config.toml
n_layer = 8
d_model = 256
n_head = 4
n_kv_head = 4
head_dim = 64
d_mlp = 768
vocab_size = 3020
activation = "silu"
norm = "rmsnorm"
norm_place = "pre"
norm_eps = 1e-05
positions = "rope"
rope_base = 10000.0
rope_fraction = 1.0
qk_norm = false
attn_scale = 0.125
bias = "none"
tie_embeddings = false
parallel_block = false
init = "uniform"
init_std_qkv = 0.0749
init_std_o = 0.0187
init_std_up = 0.0749
init_std_down = 0.0108
optimizer = "soap_variant"
lr = 0.00357
beta1 = 0.95
beta2 = 0.98
weight_decay = 0.17
lr_head = 0.00598
warmup_steps = 200
schedule = "cos"
final_lr_fraction = 0.1
batch_tokens = [16384, 32768, 65536]
seq_len = 512
doc_mask = true
train_tokens = 110200000
steps = 2949
dataset = "wikipedia_en"
Each number is 128 + 32 x the weight over its row's rms, rounded and kept within 0 to 255. Layers, rows and columns count from 0. The size above them is the row's rms in percent of the matrix's.

# layer 4 MLP down (transposed), 768x256, rms 0.121, rows 268-320, columns 0-63
size [ 97  97  97 107 101  96  92 105  96  96 101 102 100  93  94  98  94  92  99 103  80 104  97  99  97 106  97 111 103  94 101  96 100  87 103  94  93  93  92  95 106  92  86  96  96  95  98  97 106  99  92  95  95]
[[152 138 100  80 111 145 135 138 129 150 151 158 118 123 111 165 113 140  33 121 144 120 168 144 159 176 139  62  80 100 158  85 126 142  80 179 121  77 162 144  64 129 113 111 192 153 158 141 134 150 160 126  94 161  78 164 121 117 103  98 108 135 136 146]
 [ 82 106  99  99 158 142 124 134 123  93 119 109 138 123 176 119 113 120 153  93 151 107 173 161 115 137 155 118 137 103 154 175 120 133  63  88 110 197 127 131  90 170 169 163 186 132 115 127 103 152 142 152 200 174 116 137 117 123  89 122 104 171  54 152]
 [140 175 109 112 115 139  85 111 143 109 136 122  77 162 159 130 185 162 139 164 168  73 138  83 194 163 179  93  34 109 157 114 164  81 138 144  93 164 139 120 160 147 122 100 140 153 162 130 140 111  94 135 140  99 156 111  85  88 112  86 101 115  70 116]
 [131  96 170 136  85 116 137 180 102  89 132 128 128 141 108 114 157 138 154 131 160  90 103 115 143  92 126 140 130 170 164 104 147 131 106 141 121  84 118 169 128 150 117 146 140 119 151 134 123 127 166 131 158  96 152 136 124 121 164 182 133 139  99 154]
 [100 162 130 145 148 127 151 140 131 162 120 125 105 109  58 175  96 157 102 118 150 157 192 137 113 155 105 162 121 157 185 189  93 182  89 148 100 124 137 142  99 117 142 163 116 118 176 155 121 128  67 152 131 156 140 107 161 131 195 106 157 149 156  80]
 [187 122 150 167 175 144 147 169 118 161  98 114 122 170 139  82 110 149  99 193 139 106  91  72  76 107 178 124 121 158 165  81 151 103 117 112 107 108 168 197  89 172  97 154 148 138 164 115  82 126 126 156 118 148 142 178 164 113 124 126 158  61 150 105]
 [116 106 172 125 104 167 164 202 136 112 150 163  85 113 122 107 116 126 175  63  75  88 140 156 106 162  84 152 145 131  95 133 124  99 131  93 181 104 159 140 200 135 126 166 129 107 132 153 173  76 117 157  87 209  91 134 134 191 101  90  98 152 114 121]
 [ 95 201 175 124  66 146 116  67 160 136  81 168 203 121 162 127  81 156 119 138 128 107 105 135 118 123 136 131 133 119 131  40  79 160 125 157  89 120  60 119 126 164 123 136  66 152 169 211  92 127 149 182 144  88 130 173 105 115 101 116 155 125 175 122]
 [127 105 100 174 114 118 122 172 126 159 188 123 140 141  82 134 113 158 134 121 133 216 125 121 147 153 119 136 114 150 139 112  96 183 167 128 114 135  99 177 158 132 115 105 118 110 118 121  43  88 163 152 205 151 100  99 165 145  94 143 146 124 200 109]
 [147 101 123 146 151 148 140 207 105 122 191 120 105 167 144  98 207 166 169 169 116 121 178 124 109 120  52 146 118  82 143 143 163  80  84 132 107  93 150 114  70 163 122 105 133 155 199 117 136 145 151 140 201 164 124 141 147 164 178 134  63 156 110 112]
 [134 164  79 155 107 159 152 115 111 153 150 107 118 101 153 156 127 149 140 108 129 120 151 142 132 143  77 173 171 126 130 134 122  88 144 173 108 112 123  84 158 140 144 139 117 170 123 131  98  96 104 132  65  90  72 141 111 168 154 172 115 206 121 139]
 [105  98 123 153 195 142 140 113  49 124 124  82  94 158 110 177 123 143  95  96  97 171 146 104  72  80 104 158  69  87  91 125 134 125 152  75 147  37 159 105  99  70 136 153 162 135 142 103 114  94  47 158 119 128 179  83 131 150 148 132 108 136 197 139]
 [ 83 202 145 164 138 132 125  68 163 136 118 127 142 213 120 100 100 151 131 136  50 157 151 124 125 115 117 127 156 169 112 136 134  93 141 131 140 123 206  80 123 100 120 171 125 113 143  91 105 107 118 120  91 152 185 158 123 104 108  87 106 109 157 170]
 [161 110 118 103 113  86 135 142 180 112 112 109 134 108 129 139 149 138 197 134 119 197 156 172 103  86 125 102  74  68  54 142 197  94 108 118 214 151 144 119 150 146 131 104 124 137 100 122 125 108  71 127 163 113  62 152 148 156 143 133 189 144  80 203]
 [149  84 202 119 100 123 178 121 123 144 116 143 147 134 120 103 112 146 151 116 183  65  62 101 117  96 114  74 115 150 151  74 124 151  86  90 153  82  52 117 124 150 149 171 179 152 136 153 129  74 148  76 126 112 114 112 159 115 133  63 111 103 206  91]
 [ 75  99 190 170 121 129 105 124  26 139  90 105 126 132 163 140 171 152 104  75 137 202  74 136 105  75 126 114 146 102  94 128  59 122 163 127 191 138  79 178 177 147 157 169  39 137 179 160  89 156 111 147 189 145 178 129 131 141 157 147 105 175 158 130]
 [ 77 150 106 149  92 100 149 142 190  85 100 173  76 130 146 166 119 171  96 128  95 178 150  51  78 124 120 119 153 165 145 159 138  96 128 133 130 181  88 121 164  98 179 135 115  83 105 123 126 140 154  83 138 141 175 136 164 111  65 110 154  97  78 141]
 [135 170 124 120  98 162 100 132 137  70 162 121  94 137  99  78 117 119  81 139 152 126 151 143 103 100 187 209 117 130 101 136  85 156 151 167 142 174 138 125 125 112  76 194 131  85 138 142 100  78 121 138 123 131 142 158 128 139 162 110 123 137 133 139]
 [139 116 177 117 168  87  99 108 129 152 117 109  93 157 138 135 133  84 138 231  90 188 137 129 202 167 155 123 140  98 128 151 141 142 132 119  95  90 119 120 130 127 104  59  98 119 122  93 115 202 135  99 137 181 149 164  61  93 151 101 142 157 110 147]
 [121 166 139 129 127 160 123 180 139 190  98 136 175 136 110 132 124 187 140  88  69 165 156 127 133 136 125 118 182 144 113 163 183 104 162 163  93 158 105 115 154 141 176  82 116  74 171 138 167  94 149 121 123 182 118 196 114  98 141  98 133 169 174 108]
 [128 154 137 124 217 127  50 117  77  90 115 131 129 128 140  94 148  99 134 175 147 161 141 117 112  85  72 141 101 127  88 137 153 153 140 159 145 121 117 149 107 126  61 164  91 120 126  57  95  93 115 159 161 160 124 118 151 155 195 120 155 113 116 146]
 [164 145  94  96  77 126 142 155 138 138 138 121 127  98 137  86 114  25 127 110  82 159 130 101 154 136 143 107 115 111 173 174 116 156  74 152 154 121 156 112  93 165  97 131 160 196 120 131 109  67 136 166 141  93 169 124  85  91 120 165 146 162 137 106]
 [178 209  93 118 131 103  73 149  52 105  77 104 114 186 164 108 139 107  98 122 112  99 101 109 105 146 106  85 108 153 155  89  90 127 153 132 168  68 115 122 115 146 104 166 179 152 164 128  72 134 116  62 144 112 122  97 118 121 113 116 136 111 154  86]
 [ 74 154 106 157 116 160 113 119 134  92 155 153  79 162 122 141 127 117 158 156 102 101 139 107 121 106 162 167  94 167 141  89 120 138 116 134  72 136 121 168 145 126  92 222 135  91 125 165 119 186 138 136 172 105  89 137 117 137 172  81 101 158  74 115]
 [153 150 126 139 143  96 203 169 155 133 130  98 136 149 160 119 113 100 116  99 143 116 108  63 155 157 185 129 133 191 148  96 179 133 138 127 113 103 121  89 176  94 108 140 121 118 133 101 121 130  92 153 107  84 133 127 152 121 192 124 123 148 126 116]
 [169 225 126 158 150 142 138 154  95  99 162 186 179 131 140 134  51 175 171 137 130 151 101 125 211  72 156 118 105 140 119 111 112 146 141 156 121 176 118 123 138 100 111 168 147  90 186 131 116  81  96 146 160 159 113  74  52 138 132 168 117 108 140 166]
 [162 180 144 117 123 114  95 112 113 133 152 106  72 160  47 153 183 124 144  86 137 170 157 119 151 121 111 130  86  90 158 128 161  94 171  86 142 132 202  90 124  75 161  81 101 145 102  94 106 116 134  83 172 104 160  52 172 161 156 134 106 173 169 174]
 [ 87 142 101 125  42 131 150 147 148 126 138 133 144 151 124 140 192 143 162  94 102 125 137 167 113 110 228 166 135  97 150  86 120 135  99 113 124 132 113 135 154 118 124 102 175  98 146  83 164 129 118  95  76 157  93  91 111 107 117 128  96  94 148 117]
 [145  96 177 167  66 124 103 145 120 103  29 124 134 121 179 138 197  79 153 146 183  81 165  64 164 145 114 111  53  60 131 128 123  70  91 169 145 175 136 118 142 131 164 185 156 179 100 136 119 122 138 103 146 192  86 114  95 209 123 156 146 141 120 125]
 [235 131 112  91 171 118 113 117 115 139 167 192 131  83 188  87 104 185 146 127  97 142 168 128 120 124 160 134 131 153 100 149 142 118 109 178 172 116 110 168  66  54  62 136 104 157 144 122  71 149 101 106 139  81 145 128 108 119  97 123 100 141  80  99]
 [ 98 196 101 110 114 142 144 115  98 126 116 169 131 132 108 133  81 165 158  91 135 126 137  98 129  63 120 112 131 135 125 150 151  33 100  95 111 174 156 130 123 111 162 165 140 109 107 164 112 137 132 121 179 176  89 203 142 136  95  84  87 148 143 104]
 [164  78 148 126 105 110 131 152 112 130  81 106 137  76  26 155 117 157  79 112 127 138  70  90 142  86  99 106 128 129 110 147 129 117 157 139  99 133 147 159 159 111  86 194 135 157 144 107 124 114 159  87 188 127 183 120  79 142 139 135 148  54 123 154]
 [126 135 109  71 106 100 181 155 153 117 120  87 106 125 117 110 105 136 188  90 151  62 111 116 108 192 169  97 139 127 150 165 146 117  93 110 140 111  99 119 190 178 181 138 156 179 131 105 112  89  55 179 110 160 179  95 146 129 125 135 141 208  90 156]
 [136 133 126 146 119 148 112  98 128 149 162  93  70 166 150 138 164 131  95 114 113 151 127 123  88  99 156 156 116 125 116 121 142 160 143 105 178 129 135  65 153 164 153 111 129 106  81  66 152 156 116 129 185 125 131  90  89 150 188 132 147 114  98 155]
 [103  86 168 149 131 132 143  89 138 106  90 126 140 104 124  99  88 135 164 167 168 108 146 102  91 154 103 135 121 185 100 111 115  70 136 138 136 130  93 157  78 188 112 137 131 121  63 119  92 139 106  68 144 131 145 142 126 162 154  72 188 108 131 123]
 [ 94 112 169 122 143 108 162 147 111 181 196  89 154 130 127 153  82 168 171 143 103 177 198 102 144  53  65 102 129 164 102 138 158 114 126  84  88 122 144 161 143 132 120 109 156  98 111 138 135 105 137  70 174  68 159 163  90 100 144  69 135 110 155 125]
 [161  89 113  89 154 156  97 103 154  99 148 183 165 143 128 155 128 101 134  83 111 131 153 168 102 147 111 151 114 103 120 127 139 144 150 103 202 103 141 103 154 105 126 114 141 121  96 133  73 116 121 166 136 106 131 126 169 186 106  62 110 176 140  64]
 [223  63 143 102 115 137 121 157 118 130  97 137  97 185 123 132  93 108 111 125 122 102 106 164 147 116 177 136 136  95 122 163  86 137  93 164 142 148 163 136 103 114 124 115 114  94  51 137 165 124 147 121 107  72 123 140 182 148 132  90 123 189  99 154]
 [157 129 135  98 142  47 139  87 174 186 141 152  87 177 176 139 161  69 111  74  98 151 149 133  63 120 157 114 114  82 176 163  90 120  91 128 156 134 101  95 108  79 159 103 152  99 146 133 124 168 155 170 130 113 124  83 142 125 165 181 212 111 237 168]
 [165 117 169 147  79 108 142 153  93 177  87 156 108 175  79 114 129 115 118 116 186 140 100  76  92 173 167 150  77 157 118 132 130  91 106 194  94 161 109  98 158 152 154 170 114 118  80  81  89 132 133  50 150 146 150 175 159 128 158 116 109 130  69 100]
 [117 164 153  80  66 149 151 110 122 181 146 152 114 159  80 153 126 122 130 171 140 120 106 127 154 199 195 103 105  99 163 124 108 100 162  73 110  69 147 165 111 147  53 111 144  98 175 154 157 139  87 156 110 111 125 146 124 152 158 114 169 143 112 159]
 [105  58 175 104 134  98  56 129 120 122 131 152 149 150 124 130 130 116 158  41 122  92 115 186 225 144 109 161 148  76 182 158 124 113  93 182  93 162 125  77 142 102 112 130 121 130 174  97  88 120 138  93  45 109 123 120 146 101 103 126 213 116 194 129]
 [117 115 146 120 150 158 108 150 117 180  99 141  85 143 120 149  85  91 149 144 121 158 118  87 126  88 109 144 129  51 103 105 127 144 155 142  85 137 175 166 116 111 117  88 163 111 105 130 181 143  98 175 113 137  97 102  92 129 123  92  89 167 113  88]
 [ 87 151 116 183 147 149  78 124 137 152 148 107 133 115 121 113 116 112 138 128 116 112 131 140 213  69  97 110 127 103 137 102 164 131 152 134 165 131 108 121 117  89 197 121  19 179 121 129 126  92 143 147  98 122 105 144 152 135 158 143 149 140 128 109]
 [ 65 110 149 137 106  86 133 134  74  75 106 110 155 146 103 158 135 144  76 121  77 151 130 120 120 201 159 139 157 126 130 192 170 118 100 174 136 118 110 150 111 150  95 115  77 141 103 172 109 146 113  64  94 142  99 118 109 172 169  95 124 135  74 163]
 [110 153  79 118  92  80 100 135 106  94 126 133 195  97  61 151 151 168 121  96 116 130 126 123 124 145 143 159 109  89  74 135 155 162 131 105 148 181 132 140 144 144 139  85 133  84 126 131 135 110 167 122  75 123 149 179 107  83 141  98 112 172 120 164]
 [ 64  89  99 102  97 149 125  95 117 123 119 132 121 127 153 119  90 108  72 144  74 105 113 130 119 125 144 139 179 109 115 138 158 160 103 134 175 190 119 169 161 133 164  84 142 134 123 121 104 126 152 134 141  84 160  98 161  58  83 111 121 122 150 213]
 [149 122 116  94 155 148  62  90 145 209 154 145 206  91 126 121 110 117 138 138 146 168  59 160  96 111 150 133 150  95 111 130 134  94 102 152 150  81 174  61  82 113 122 113  71 155 111 134 157 166  70 143 142 107  77 160 123 159  60 106 147 114 104 137]
 [ 83 195 121 128  83 138 178 134 116  72  49 126  32 137 150 135 130 106 142 125  89 133 116 125 106  72  91 144 151  88 112 152 169 129 152 167  63 103 148 125 105 102 176 161  68 146 134 116 169  75 109 163 105 103  90 140 146 143 108 122 190  78 115 111]
 [121 193 127 154 171  48 193  93  97 107  93  76 131 176  87  94 143  79 115 112 170 112 142 164 116  92 146  99 171 157 106  85 153  63 135 175  76 105 116 168 125 129 126 106 133  94  89 142 143  93  83 127 121 124 166 136 126 149 119  76 107  91 103 105]
 [ 67 124 104 141 138  87 108 142 113 180  87 119 124 163 159 126  86 153 125  94  68 188  90 122 125 132 132 169 149 137 144 100 133 138 103 100 120 110 173 135 145 136  78 113 157 134 148 126  86 149 188 156 116 152  98 126  98 114 170 121 148 115 125 147]
 [104 132 128 174 126 141 145 165 130 122  61 157 175  83  99 134 102 140 146 205 119 149 121 155 127  78 151 141 120 123 142 101 118 210 119 114 169  82 172 134 125 130  72 134 116 112 130 131 120 134  99   0  91 114  99 109 121 148 111 187  71 142 138 121]
 [101  81  87 157 201 121 108 116 191 131  81  89 168 133 116  95 139  90 104 133 112 182 122 125 117 196  77 168 153 176 121  48 105 125 118 134 152 129 155 193 149 121 143 169 134 171 151  90 143 142  89  99 144 154 109 101 121 112 128 108 141 105 109 108]]
# layer 4 MLP up, 768x256, rms 0.128, rows 269-320, columns 0-63
size [105 106 105 104 104  94 102  92  93  97 107 105  99  93  93 102  94  94  99  94  94  98  94 108 101  99  98  89 105  96  95 109  91 108  90  93  92  90 101  99  99  94  95 107  98  97 102 103 108  93  86  98]
[[130  73 124 199 124 144  98 141  99 182  95  87 119 138 120 145  86 133 122 125 119 148 105 176 123  69 143 162 138  97 113 108 109 165 110 158  91  99 116 183  38 107 122 154 120 119 158 207 149 103  77  70 147 136 115 157  92 144 121  61  72 130 105 122]
 [142 157 123 129 139 104 143 100 202 163 114 110 121 116 143 180  92 146 106 115 186 182 145 107 162 114 181  89  93 200 147 119 145 107 110 151 149 170  82  79  54 152  93  83 101 146 131 112 143 102 111 120  97 136 148  89 102  91 164  87 160 129 104 156]
 [111 149 172  90 125  96 178 164  67 101 145 114 124 133 134 167 125 119 140 115  95 121  86 120  98 119 140 130 104 155 166  53 193 108 145 114 162 113 124  62 130 153 109 169 127  68 121 118 139 132 105 175  98  84  54 136 113 154 128 123 164 137 136  72]
 [157 146 124 144 122  94 163 140 117 145 147 121 146 111 184 143 121 134 139 155  96 111 178 133 137 207 118  81 171 136 111 140 140 140  90 111 136 108  95 136 104 125 124 149 142 159  84 105 161 134 188 111 144  70 169 118  37 133 122 139 129  90 124 196]
 [109  95 133 119  98 132 109 128 184  96 173 118 148 213 125 110  99 192 127 121 138 173 165  91 202 155 107  70 146 136 125 101 141 136 111 194 165  88 143  39  95 107 155 123 111 192  52 103 160 120 137  83 118 155 153 137 137 140 123 147 156 174 190 102]
 [ 74 154 105 105  87 131 111  77 109 140 142 162 185 183 124  86 137 127 113 143 109 159 143 112  74 105 164 147 157  88 145 138 106 130 154 167 125 133 106  94 159 121 146 106 119 173 122 104 111 122 122 151 105 117 124 150  75  89 125 156 150 124  96 119]
 [127 158 185 187 143 133 141 169 146 168 107 127 136 207 159 145 147 118 127 104 111 131 113 183 168 139 148 160 158  90 132 132 125 175 110 137 173 174 131  62 122 101 152 162 164  99 198 165  46  36 123 111 107 137  94 128 201 137 125 108  83 136 130 147]
 [122 129  98 104  95 150 116  86 130 104 184 128 137 189 118 134 181  66 168 128 133 136 150 140 118  91 186  97 148 133 173 141 142  93 187 140 130 141 148 129 123  77 113 106  96 169  37 149 128 125 173 151 131  95 162 205 131 137 129  90 106  85 110 176]
 [154  89 119  86 108 165 152  75 184 172 115 105 152 202 143 149 105 158 129  43 109 183 110  72 140 191  80 150 157 129 114 112  95 132 140 182 155 109 103 156 130 103 137 159 118 146  93 123 144  88  83 102 117 137 128  70 149 176 147 186 104 108 140 150]
 [106 145 165 136 131  80  93 153 202 125 135 113 103  63  65 114 134 147 133 206 134 133 148 125 137 204 193 121 142 137 131  88 134 164 131 114 119 141 153 140 110 126  54 154  73 130 170   6 117 112  99 150 146 153  86 118  65 153  79 105 145 110 150 147]
 [139 151 118 121 139 112 110 175 121  90 114 138 118 138 141  77 154 111 136 144 138 172 187 154 158 142 143 114 100 122 164  84 184 185 110  96 140 143 133 117 113 136 152 128 116 147 115  85 136  60 108  90 142 106  71 135  74 103 104  77 137 111 143 127]
 [164 168 151 113 105 129 144 119  87 152 140 115 143 132 138 141 115  78 136 110 143 142  81 144 150 144 116 132 195 151 137 130  92 159 142 177 111 107 107 112 134 146  96  92  56  88 106 169 137 106 136 192 152  84 169 132  92 123 180 120 171 147 118 129]
 [114 202 170 129 121  74 211 132 149 151 153  91 140 124 100 148  85  80 108 118 186 121 152 136 142 116 139 120 126 137 109 147 132 158 121 172  15  94  64 189 100 125 160  57  36 157 185 128 125 193 180 141  97 144 147 136  74 110 138 101  68  84 150 128]
 [142 137  88 117 171 117  68  87 139 145 110 125 138 189 116 152 119 105  67  81 173 119 106 117 123 175 127 128 109 100 116 145 119 134 138 176 124 185 172 166 128 152 126 203 124 145  96 118 132 197  81 157 140 114  95 152  93 209 109 113 147 104  49 122]
 [140 109 102 143 170 150 119 134 130 175 172 121  97 153 124  78 120 100 153 121 129  84 161 106 130 110 156 111  92 137 190 130 113 138  78 131 132 113 200 204 110 141 101 184  86  53 101 148  84 179  91 106 147 161 125 156  96 155 125 114 100 175 145 140]
 [167 104 124 130 179 176  71  85  76  95  98  76 140 132 149 133 130  75 142 148 160 112 120 171  65 138 141  55 160 130  87 104 151 101 127 157 148 106 123 113 138 149  55 115 159  65 159 103 152 117 104  72 154 109  80 100 124 143 118 134 148 154  96  94]
 [147 117 144 123  98 112 117 170 162 132 102 141 150 144  93 153  99 104 143  80 148 128 118 133 172 221 176 175 156 144 148 105 120 142 115 130 122  58 138 120 138 129 102 164  52 109  88  54 137 174 188 127 180 163 166 114 136  83 160 184 134  86  94 110]
 [101  84 163  91 124 152 124 118 104 169 207 148 152 137 144 146 162  97  55 135 177 153 102 137 128 127 117 122  98 165 158 146 120 110 169 114 114 115 155 156 148 158 150 111 110 155 155 163 160 120 175 125 106 147 172 155 120 143 146 117 153 157 188 118]
 [171 114  96 123 139 102 158 101 129 131 105 111 103 115 135 159 102  81 122 140 181 152 146 129 161 160 128  86 106 205 143  96 134 121 103 149 174 141 143  97 116 158 146 103 111 115  29 129 102 193 121 112  93 156 142  93 167 154 129 139 127  76 135 140]
 [ 67 112 133 184  95 172 135  88 154 152 136 114 200 124 141 156 102 152 125  94 192 205 147  82 135 105 146 137  99 181  80 132 122  94 113 138 171  96 136 121 152 164 139 107 143 141 149 149 155 146 166 139 158 128 130 155 110 113 164 167 163 124 156 145]
 [ 86 151 203  98  61 135 124 158 184  78 135 131 144 118 126 128 113 151 133 112 171 142 122 112 154  95  77 145  95 161 112  83 171 136 125 108 135 126 112 113 160 107 136 135 113  93  55 145 118  93 188  85 194 146  98 106 141 193 107 128 109  90  97 105]
 [130  78 117 114 134 136 156 136 153 133 107 127 134  94 132 132 202 117 139 110  98  89 119 128 132 157 139 161  62  75 121 120 101  96 106  97 139 167 104 156 152 126 118 174  64 160 161 201 143 161 149 142 104  91 155 130 126 134 130 163 134 112 157 145]
 [117 119 139 112 104 105 125  73 185 133 184 146 155 105 151  85 127 203  68 111 148  93 123 123 180 137 199 128 137 114 101 171 178 131 114 138 102 123 134 142 182 153 106 133  58 122 127  73 100 110 119 128 117  59 149 128 104 104 130 157 142 181 125  73]
 [ 83  76  95 155  94 162  80 109 200 146 102 126 156 140 105 120 142 154 162 134 133 100 130 114 100 109  57  81 114 109  59 128 122 119  97 102  74 149 150 131  96 123 125  85 145 118 169 203 142 183 144 110 174 100  70 145 136 132 177 124  76  80 123 142]
 [112 148 130  93 171  93 115 117 166 132 128 109 113 155 136 173 194 123  90 101 151 141 137  97  99 157 105 124  91 143 190 159 148 138 156 135 107 176  84  98 133 150 149 150 151  79 121 167 116 197  83 183  93 197 122  95 174 114 112 129 112 176 104 113]
 [129 117 130 157 143 112 115 131 128 128 133 109  91 201  76 106  64 159  89  93 172 131  97 133 182 115 112 122  97 144 178 114 155  76  89 184 116 135 126 135 103 112 128 116 125 112 182 113 144 139 118  95 110 154 164 151 172 128 113 136 124 134 143 138]
 [118  53 166 131 135 113 187 194 132  77  75 129 159  77 121 136 133 113 128 128 116  92 124 145 129 109 177  77 138 176 114  75 110 119 156 124 130 135 136 120 139 112 108 111 111 104  84 130 184  81 137 186 117 113 132 175  87 145 106 121 148 142 162 142]
 [116 142 127  83 159 120 204 143 166 137 133 109 115 124 170 137 117 106  82 140  97  96 123 101 186  89 186 158 200 151 147 150 182 151 156 140  86 131 164 204  98 146 128 122  39 182 232 145 123 126 125 146 159 149  85 119 128 159 122 152 141 166 138 203]
 [ 28 177 126 139 157 151  80 135 124 109  74  79  69 129 120 176 170 155 139 143 111 146 159  89  99 167  93 165  79  72  69  74 104 117 135 102  98 165 173 119 183  66 157 120 106  98 141 111 136 101 125 100 183 146  75 216 111  74 143 191 119  82 125 124]
 [158 160  95 164 130 135 133 147 130 164 129  78 114 145 105 159 128 169 157 154 139 133 139 115 124 189  23  90  83 175 110 105 144 109 185 109 111 100 146  97 105 159 126 122 188 120 137 155 152 126 119 151 151 133 118 128 164 147 136 107 122 106 133 112]
 [ 64 134 144 155 110  77 171  72 165  95 135 136 135 131 105 132 121  98  74  87 151 157 153 118 154 157 135 144 178  87 180 118 151 139  96 149 104  94  80 135 107 130 145 146 119 102 132 129 106 140 119 134 224 163 123 114 185 108 124 131 223 119 122  98]
 [121 121 108 112 145 134 136 204 155 118 116 151  77  94 152 142 121  87  89 145 126  91 201 145 135 102 124 131  51 155 145 123 113 134 146 119  89 197 105 143 145 133 109 119 146 104 183  95 174 146 170  83 169 134  96 151 132 154 150 123  89 107  69  95]
 [136 161  87 116 111 138 103 161 138 106 138 158 175 109  80 127 121 148 181 136 126  83 163 109 139 129  78 115 111 122 182 102 113  98 136 157 117 118 124 154  98 115  74 123 105  53 132 146 129 197 168 124 184 160 140  97 125  99 101 119 109 121 150 140]
 [204 107 196 113 106 104 151 147 134 152 153 110  83 116  78 106 107 102 136 128  86  74 175 139 139 135 118 104  90  29 172 114 116 131 135 117 131 144 109 157 140 153 164 137  71 112 107 109 152 179 117 162 110 160 103  84 133 186  72 172  71 136 129 158]
 [154 137 128  67 118  92  82  99 124 122 154 102 124 129  63 121 187 140 150 136  91 100 120 139 174 100 147 112 167 112 142 108 104 179 141 120 154 205 142 166 159  77 164 117 141 155 210 137 129 159 153 166 121 141  91 138 107 139 165 101 103 130 177 192]
 [106 189  97 160  87 135 146 154 114 156  90 111  98  80 111 118 107 119 102 126 122 154  83 117 144 138  92 167 176 123 155  92 158 104 125 174 164 187 129 160 194 115 204 109 102 103 157 123 144 142 151  70 150 153 218 112 132 123 148 121 127 175 150 137]
 [ 68 165 115 175  79 110 145 156 127 167 140 153 124 100  94 156 129 152 131 134  90 172 104 130 151 143 116 131 128 126 109 142 128 147 131 114 113 130  74  82 120 111  84 139 133 171 116 146 106 149  96 116 147 127 102 107 112 187  93 179 170 170 176  86]
 [108 170  85 154 136 130 103  40 147 144 150 102 127 137 158 156 128 172 173 165 142 158 140 161  99 140 145 197  83 154 104 130 159 105  71 103 169  94  96  92 136 132 120 157 140 114 129  94 222  70 126 180  79 116 120 172 126 165 148 148  90 115  97 157]
 [ 86 188 124 114 148 163 117 174  72 133 158  98  88 135 182 141 144 120 111 127  97 183 114 176 140 141 144 135 111 157 114  90 162 136 129 162 172 130 108 169 103 140 124 112 145 138 104 122 202 152 182 120  65 128 146 134 101 137 147 128 150 155 141  87]
 [119 149 160 171 121  85 172  86  84 196 162 113 143  94 129  62 148  78  72 152 116  86 108 146  94 143 121 152 145  91 135 127 119 126  88 130 112 193 165 112 135 110  84  71 133  95 105 183 178 137 159 151 102 185  96 129 146 133 132 109 105 107 118  81]
 [162 103  86 134 110 156 159 141 125  97 127 110 128 135 130 192 112 110  72 147 156 156 127 107  74 100 191  77 123 132 172 117 112 154 123  68 167 117 116 127 128 107 134  67 148 142 146 109 138 134 136 185 172 108 121 103 107 127  93 167 101 165  63 135]
 [132  98 108 155 135  85 127 152 181 110 167 110 121  98 128  96  80 146 158 154  71 132  39 151  68 139 133 149 131 150  91 106 188 167 150 102 162 110 106 169 111 178 124  78  92 109 118 116  76 122 163 102  79 141  75 150 112 132  85 124 155 139 135 181]
 [192 116 156 171 134 178 143 135  74  75  93 102 114  76 156 159 138 123 146 141 174  51 137 103 121 108 119  91 105 118 139 197 169 135 151  99 117 170 152 148 122 143 108 147 127 166  96 141 144 163 184 190  68 131 142 153 103 161 138 138 110 145 148  83]
 [124 131 120 182 144 146 148 131 161 111 124 136 132 129 146  89 155 126 133 142 206  74 135 201 121 107  89 136  94 139 117 111 158 100 162 101 125 130 177 106 116 138 168 119 194 132 206 150 136 117  82 117 140  90 137 104 182 186  69 126 129 124 165 232]
 [144 121 145 115 175 121 131  99  99 126 146 153 123 138 163  90 101 197 137 113 157 134 113 106 113 130  56 162 135 143 165 117  74 142 116 152  52  95 149 125 114 112 112 125 183 141 156 133 113 154  90 169  84 111 162 132  76 112 154 182 164  75 135 137]
 [ 81 104 136 120 116  68 135 115 172 104 195 136  87  67 138 159 195 159 114  79 113 119 174 140 133  91  66 161 116 100 124 128 147 183  94 138  79 163 143 191 127  99  78  88 133  93 127 128 110 134 135 142 119 125 137 109 111 120 143 100 105 127 136  81]
 [151  97 121 166 141 132 165 174 174  67 121 113  94 148 125 133 136  93 138 169  65 176 132 163 125 130 134 126 100 114  80 165 115 149 117 135 136 135 135 105 123 148  52 155 168 140 116 135 195 150 160 116 111 108 123 176 125 124 126 198 117 139 144 108]
 [128 141 114  84 161 107 136 120 107 158  74  97 122 200  82 149  84 145 154 167 167 101  72 171 142  98 194 115  98 194 115 206 182 164 151 180  98 143 138 145 135 136 141 134 148 104 184 110 188 158  95 103 195 110 124 139  76 143 109 149 139 201  96 157]
 [ 68 130 113 129 140 126 152  84  90 188 115 163 129 160 120 130  95 207 114 185 161 114  32 134 169 131 129 149 120 105  68  98 135 164 155  93 109 141  94  95 103 115  82  81  87 136 127  66 163 123 158 100 127 183  99 144 131 121 121 101 123 140 167 151]
 [157 104 147 137 183  87 133 192 170  97 145  65 148 126 119 134  92 120  98 156 116  44 207 147 122 127  94 148 195 142 190  68 127 147 162 160  86 146 129 173 149 116 127 128  90 111 137 134 160 154 126 166 166 187  90 117 134 175 138 136 117 142  91  85]
 [101 143 123 103 118 226 106  94 101 155 174 103 164 124  97  96 128 114 120  86 136 136 173  92 104 142  95 148 105 120 136 198 165 189 123 133 135 147 120 143  94 136 167 124  93 129 164 137 100 153 122 161  75 106 132 101 164 129 195 189 150 133 178 117]
 [109 184 131  91  87 138 165 131 189 112  89 140  85 106 165 118  39 126 125 159 101  80 146 130 106 201 133 152 168 141 180 124 118 147 103  97 115 159  99 119  92 114  94 111 149 106  81 182 168 129  86 162 162 143 159 110 135 133 166 133 111 120 119  91]]